config.toml
num_hidden_layers = 9
norm = "layernorm"
init_std_qkv = 0.0271
optimizer = "adamw"
learning_rate = 0.000906
schedule = "wsd"
decay_fraction = 0.678
doc_mask = true
max_steps = 6168
dataset = "wikipedia_en"
Each number is 200 + 20 x the weight over its row's rms, rounded and kept within 0 to 999. Layers, rows and columns count from 0. The size before them is the row's rms in percent of the matrix's.

# layer 2 attention output (transposed), 256x256, rms 0.0361, rows 219-244, columns 192-255
117,185,195,199,239,204,211,201,234,201,183,211,190,205,204,198,172,184,183,189,227,175,237,202,204,191,215,173,162,197,234,204,238,209,189,179,199,194,187,205,173,188,230,204,226,205,184,158,195,229,203,202,231,177,191,199,213,182,216,194,197,192,215,187,174
108,203,198,216,201,209,198,157,196,203,192,225,186,140,193,229,174,169,212,200,198,141,203,207,224,187,192,177,196,201,216,188,196,217,179,184,211,233,202,194,194,226,237,224,227,201,166,202,192,206,208,204,209,175,177,208,181,184,209,233,195,185,228,201,185
105,182,184,190,206,203,247,235,254,195,217,198,201,212,203,203,203,204,197,204,197,181,207,199,179,203,183,198,199,200,203,166,197,179,190,232,149,207,185,202,188,159,186,174,221,215,207,193,200,269,213,217,216,192,185,189,165,202,197,190,195,216,206,196,157
123,215,209,211,228,203,169,154,210,194,198,205,186,194,203,216,222,198,211,207,186,239,211,201,231,192,188,194,212,179,209,192,200,216,229,218,206,180,185,178,195,187,200,214,183,218,185,217,235,190,205,168,188,168,238,191,244,204,187,193,189,226,205,200,218
108,181,166,226,211,195,152,167,193,191,204,191,188,193,195,183,217,172,200,200,192,181,212,195,221,192,182,171,170,190,213,188,178,197,213,202,200,222,260,178,212,211,223,239,208,193,212,203,218,219,182,198,184,188,219,192,212,200,203,209,192,223,216,228,199
106,212,209,203,232,207,192,205,214,216,189,189,195,221,235,197,182,191,189,192,171,192,209,186,213,200,230,183,191,187,188,204,211,194,211,180,187,195,167,194,185,176,217,184,202,183,206,228,208,216,213,174,194,217,203,185,240,196,195,180,199,187,180,215,199
106,159,194,174,225,176,216,217,235,226,217,192,196,225,231,211,216,195,175,193,208,226,228,200,193,178,166,189,169,212,201,197,217,197,208,204,148,190,187,182,187,140,204,201,197,216,226,182,205,226,188,235,243,185,206,187,205,196,194,205,199,193,218,203,194
077,216,231,214,202,224,195,161,176,194,225,200,194,219,211,196,227,196,192,176,211,198,206,208,191,214,203,206,176,208,249,159,231,193,180,222,193,187,178,210,203,185,217,225,181,207,177,176,201,198,199,176,225,202,202,238,192,199,201,198,223,207,192,216,217
098,192,227,178,207,184,155,163,181,198,181,196,203,155,195,221,215,204,219,192,210,234,191,198,195,159,170,218,212,209,173,218,200,206,232,193,213,190,213,192,210,229,239,214,174,212,178,202,198,196,182,203,199,201,219,199,234,218,228,209,220,214,192,215,228
119,206,235,206,207,190,207,245,163,202,226,218,203,178,199,186,213,213,211,199,220,229,190,202,222,197,193,215,197,211,184,256,195,193,205,166,197,179,201,165,206,203,206,212,173,190,220,185,197,133,173,191,204,219,203,194,230,205,181,215,213,159,205,194,214
090,176,202,206,193,215,182,207,191,164,222,190,204,221,189,183,233,179,210,162,225,165,205,202,210,196,173,195,183,218,197,235,184,175,245,209,186,205,237,215,213,217,221,208,193,201,233,193,220,214,188,212,176,221,250,189,225,216,201,200,172,203,212,199,182
089,160,186,201,200,215,201,229,223,190,206,196,207,224,209,181,205,200,191,201,211,223,212,201,202,207,167,204,200,216,219,236,185,195,229,212,164,204,189,209,185,197,207,158,191,199,232,182,190,218,205,191,204,219,221,186,211,220,201,177,197,201,233,179,167
090,187,209,173,216,169,205,180,198,228,207,190,194,169,217,207,167,178,199,204,201,208,232,191,219,164,190,184,182,206,206,183,206,203,184,199,205,215,213,180,182,182,202,240,186,217,168,227,205,199,214,200,226,192,145,193,201,188,184,228,191,177,211,210,244
097,210,217,182,206,202,194,205,144,206,190,212,205,201,194,179,191,203,183,179,205,183,198,194,219,198,213,215,205,186,185,174,193,208,192,178,247,210,217,184,215,228,213,229,203,185,202,205,197,205,191,202,195,207,178,201,208,192,200,190,189,182,167,207,234
109,225,199,217,224,161,152,155,187,207,170,168,194,210,196,206,205,205,209,199,171,212,210,171,203,192,210,220,194,213,205,187,225,186,203,202,203,207,206,190,169,206,218,189,179,189,199,239,195,230,170,181,186,190,197,220,209,222,240,189,212,221,184,213,194
044,213,191,198,177,172,215,176,157,219,200,198,203,258,201,176,226,193,201,231,182,210,181,201,202,226,169,206,168,196,187,180,204,208,189,199,179,247,223,227,220,215,182,223,180,208,205,177,185,188,177,240,222,217,179,195,190,212,196,200,209,229,188,226,202
104,167,194,213,163,210,238,211,197,180,236,213,207,200,193,197,219,183,215,164,222,163,198,196,218,223,175,190,219,215,238,216,174,192,191,217,183,209,199,220,201,210,221,207,211,195,210,160,180,201,226,204,190,212,237,193,169,191,197,216,203,182,212,200,168
112,201,227,195,203,183,176,192,232,226,204,188,193,202,226,215,182,181,195,202,194,227,221,203,196,193,185,188,185,197,208,182,186,196,188,216,181,206,173,172,186,182,198,217,184,219,183,227,213,196,217,203,207,197,184,204,208,191,170,218,202,178,216,188,240
110,219,205,203,201,193,171,210,171,198,173,197,208,226,200,170,221,183,197,167,204,193,187,193,233,192,179,209,203,220,225,215,198,200,194,187,201,192,224,206,185,223,242,224,181,194,178,172,221,161,178,179,192,215,218,205,248,227,196,215,221,201,206,199,199
085,190,198,173,200,155,236,233,195,240,226,204,191,191,213,198,195,193,201,215,205,218,231,210,204,176,190,204,210,238,213,179,197,186,194,200,193,190,207,179,205,172,175,199,182,243,174,183,202,178,210,214,241,194,152,184,189,185,195,204,187,165,219,182,221
110,175,183,205,188,172,186,226,176,194,197,186,199,188,210,185,196,206,204,216,211,228,211,197,174,211,224,236,201,207,200,232,197,206,195,216,200,193,196,167,188,200,170,174,190,193,210,197,173,190,212,202,194,232,189,206,168,186,205,192,220,217,180,195,193
088,155,177,227,183,202,223,231,192,190,207,190,193,168,208,189,162,203,182,186,225,185,227,214,184,214,217,209,174,193,194,230,201,197,197,171,186,228,213,207,182,200,221,201,209,161,220,172,168,221,202,239,199,193,189,213,176,169,218,197,194,187,208,198,172
084,162,200,188,201,228,184,155,201,196,209,189,205,195,205,184,174,186,197,172,194,199,208,197,208,189,230,189,205,165,234,176,186,207,205,240,209,211,189,201,210,218,189,209,212,217,167,230,210,236,207,175,191,210,197,196,199,201,163,187,197,228,191,213,234
111,201,240,201,216,193,189,190,216,203,173,216,200,145,200,238,160,225,214,201,191,223,199,207,188,173,190,228,230,170,175,218,230,228,217,177,221,193,173,190,169,229,213,210,187,202,187,209,168,183,224,206,207,204,189,199,210,183,211,208,205,203,197,179,213
115,213,196,229,175,205,196,137,188,185,211,216,195,195,186,212,225,163,223,192,180,146,167,198,234,215,192,175,194,205,224,195,172,208,203,207,208,226,231,236,224,238,216,237,201,222,203,211,206,158,214,187,156,219,208,204,192,209,189,217,187,200,209,215,193
113,190,200,182,205,205,232,249,185,215,182,204,209,246,223,181,208,220,178,186,188,192,197,195,187,215,247,191,217,207,199,198,212,193,179,181,203,180,178,201,196,176,209,161,216,170,210,210,197,207,209,190,220,219,184,188,189,167,202,174,189,183,173,202,193
# layer 2 attention value, 256x256, rms 0.0391, rows 220-244, columns 192-255
105,215,188,200,190,215,212,202,205,165,251,202,210,223,234,199,212,193,210,177,197,239,206,250,181,198,195,219,198,270,221,198,183,214,229,212,214,194,221,211,207,185,200,201,162,174,207,186,213,191,198,233,187,244,214,201,205,222,180,200,210,207,171,182,197
101,195,201,201,225,179,193,199,191,203,198,205,193,201,155,211,197,208,216,206,187,155,187,149,239,220,219,173,197,213,200,203,215,180,212,183,203,182,169,194,173,236,222,211,205,189,200,191,193,179,199,232,195,198,195,208,250,223,197,197,182,199,153,195,208
123,210,194,200,172,193,200,200,184,225,201,253,211,201,220,201,213,202,221,193,203,134,197,177,174,206,201,223,193,204,185,191,191,195,195,210,195,228,220,155,197,201,206,212,210,197,201,188,181,233,213,197,187,190,194,173,182,213,221,195,166,189,229,194,210
103,210,195,132,213,215,185,191,198,182,203,214,198,210,223,197,198,194,213,198,180,165,198,264,192,190,203,226,199,187,200,195,200,208,183,212,210,214,196,209,178,201,167,203,214,210,210,199,176,182,201,218,210,193,198,199,168,251,183,207,131,188,176,174,201
099,193,201,229,202,208,188,201,206,236,208,213,191,192,183,197,182,213,205,209,213,226,177,217,201,209,211,203,198,171,194,210,205,177,194,208,190,196,212,207,202,163,212,203,202,186,192,219,201,243,206,215,199,190,171,208,189,181,211,205,211,210,244,186,194
093,194,184,205,207,167,198,197,208,205,208,160,199,214,169,229,208,219,191,199,233,132,195,115,199,210,201,164,199,191,229,202,200,216,203,220,201,204,173,189,183,231,164,179,190,195,189,178,167,223,214,242,201,154,192,193,182,181,176,193,150,219,169,207,197
081,216,180,177,167,176,191,216,196,193,196,224,213,154,199,242,215,207,216,208,217,193,216,210,173,175,182,193,190,180,170,184,213,215,172,210,193,174,189,172,242,177,219,200,244,181,236,215,199,169,199,173,209,230,187,182,237,239,211,196,245,179,199,205,192
092,213,194,212,220,202,202,199,194,195,206,211,208,209,181,204,196,183,201,212,194,169,200,132,178,182,208,182,192,239,182,199,190,219,195,204,204,237,215,196,193,178,179,208,180,214,219,180,184,246,213,234,202,197,220,192,158,143,183,191,213,226,221,210,182
106,165,217,195,167,199,195,181,204,183,202,176,179,200,206,177,193,224,195,199,202,216,218,193,166,198,206,208,195,209,210,192,211,229,198,207,207,212,192,172,183,169,179,181,197,203,187,219,182,195,220,182,206,191,250,193,167,183,189,219,216,199,208,209,190
084,190,201,180,195,172,187,177,202,238,208,179,173,190,208,210,215,214,199,226,190,189,220,207,224,192,197,201,210,258,214,198,211,257,183,192,193,194,199,246,143,199,161,219,216,215,190,184,172,217,211,221,214,183,166,189,177,220,194,200,178,193,208,197,192
087,202,169,235,212,149,195,199,207,218,187,205,180,199,191,226,190,193,198,227,202,195,178,167,204,194,203,197,191,219,189,186,203,222,209,199,213,210,187,184,179,217,180,212,213,208,207,191,181,201,200,212,206,184,159,213,173,184,185,209,148,203,182,228,198
085,212,190,213,221,219,215,211,200,174,190,173,201,228,199,200,199,231,207,179,202,177,193,276,176,201,197,204,195,222,244,213,185,195,224,234,225,219,196,203,217,221,195,181,178,201,197,166,206,224,210,214,202,192,193,231,193,208,191,191,194,236,200,175,209
090,207,208,168,201,247,200,199,182,170,234,207,218,220,198,181,198,177,193,179,225,213,228,260,197,175,195,203,202,193,223,208,217,188,175,172,204,182,181,200,191,167,201,216,218,204,195,215,199,183,204,177,201,235,229,218,228,221,193,188,233,169,206,158,205
100,228,189,217,222,188,211,199,209,180,178,207,208,197,199,217,196,194,202,201,179,177,190,222,179,175,191,205,209,164,203,210,206,197,219,227,205,226,204,236,218,205,197,178,183,195,203,192,184,223,198,211,206,191,176,203,193,168,208,191,165,235,221,178,200
059,196,207,170,198,191,148,179,198,210,201,196,196,188,237,229,208,178,208,186,225,189,192,193,258,192,206,169,205,177,216,201,219,188,209,219,194,161,235,194,168,243,192,188,217,232,190,182,202,183,186,202,218,192,192,206,218,182,206,193,220,193,231,181,216
100,181,189,220,203,188,180,209,213,231,214,205,186,172,209,210,201,224,211,207,183,182,195,223,228,191,200,203,198,257,184,211,212,201,201,194,197,181,226,224,150,202,166,184,162,176,189,223,195,207,190,208,205,215,199,201,211,222,172,197,196,213,189,218,200
098,185,199,201,201,196,218,211,207,199,171,196,189,183,167,216,206,208,213,198,227,178,186,196,192,204,199,224,180,158,236,183,208,193,208,228,197,212,196,180,214,203,188,201,206,170,163,191,195,244,197,195,185,195,191,194,180,166,196,198,251,189,218,214,212
099,186,201,197,215,151,211,214,212,202,250,174,194,172,211,235,215,182,188,214,229,218,217,224,194,155,184,199,214,196,200,206,212,224,199,219,186,222,188,180,142,163,189,203,203,186,212,226,189,240,189,226,212,208,197,212,151,203,186,212,208,205,204,165,192
084,207,204,241,233,209,224,212,178,176,204,173,207,233,188,189,197,225,202,215,213,193,189,224,179,212,203,200,219,210,213,213,202,185,208,192,230,209,178,188,195,264,191,193,213,208,202,154,190,196,203,197,202,181,204,216,220,224,183,187,185,213,187,219,201
109,218,198,220,234,188,212,197,200,194,156,173,201,195,190,198,189,189,193,196,192,195,182,223,182,194,195,200,209,145,183,206,200,203,183,201,189,205,179,202,241,237,191,189,196,205,182,190,187,183,194,208,204,177,189,217,193,182,201,202,170,232,208,215,216
086,221,209,218,205,233,180,181,218,181,173,157,184,221,188,198,198,181,193,219,172,203,180,190,218,237,191,185,186,250,206,208,189,211,192,203,200,163,174,217,230,197,167,180,186,240,197,230,201,179,196,167,218,198,195,207,181,224,169,199,183,228,196,187,198
085,218,180,177,239,202,214,194,215,210,179,263,202,180,192,216,202,199,223,204,183,169,213,215,174,202,198,210,203,131,180,208,190,171,190,204,197,225,222,198,226,167,213,201,180,193,220,224,215,211,214,217,214,207,178,225,188,208,212,195,173,186,203,159,197
105,207,205,237,223,193,231,205,199,177,239,225,200,233,174,182,191,206,205,178,191,164,194,150,172,217,198,188,211,257,210,185,194,216,223,204,199,214,198,206,223,190,185,203,126,189,186,171,230,243,206,225,186,190,214,191,180,161,186,202,189,209,206,217,206
102,180,190,193,190,211,204,230,205,181,217,245,201,186,241,184,216,233,194,202,190,232,220,297,205,184,182,204,190,228,184,200,210,198,194,226,204,188,237,210,173,191,187,205,218,196,189,193,213,218,186,251,191,218,191,190,217,207,206,210,183,186,191,210,205
102,196,214,229,195,236,201,190,187,216,208,141,191,222,174,224,183,181,200,223,216,242,202,215,219,210,211,181,211,155,185,219,207,179,192,185,195,173,167,205,209,202,200,196,228,206,213,200,213,179,190,190,204,203,212,189,210,213,197,195,221,188,184,183,189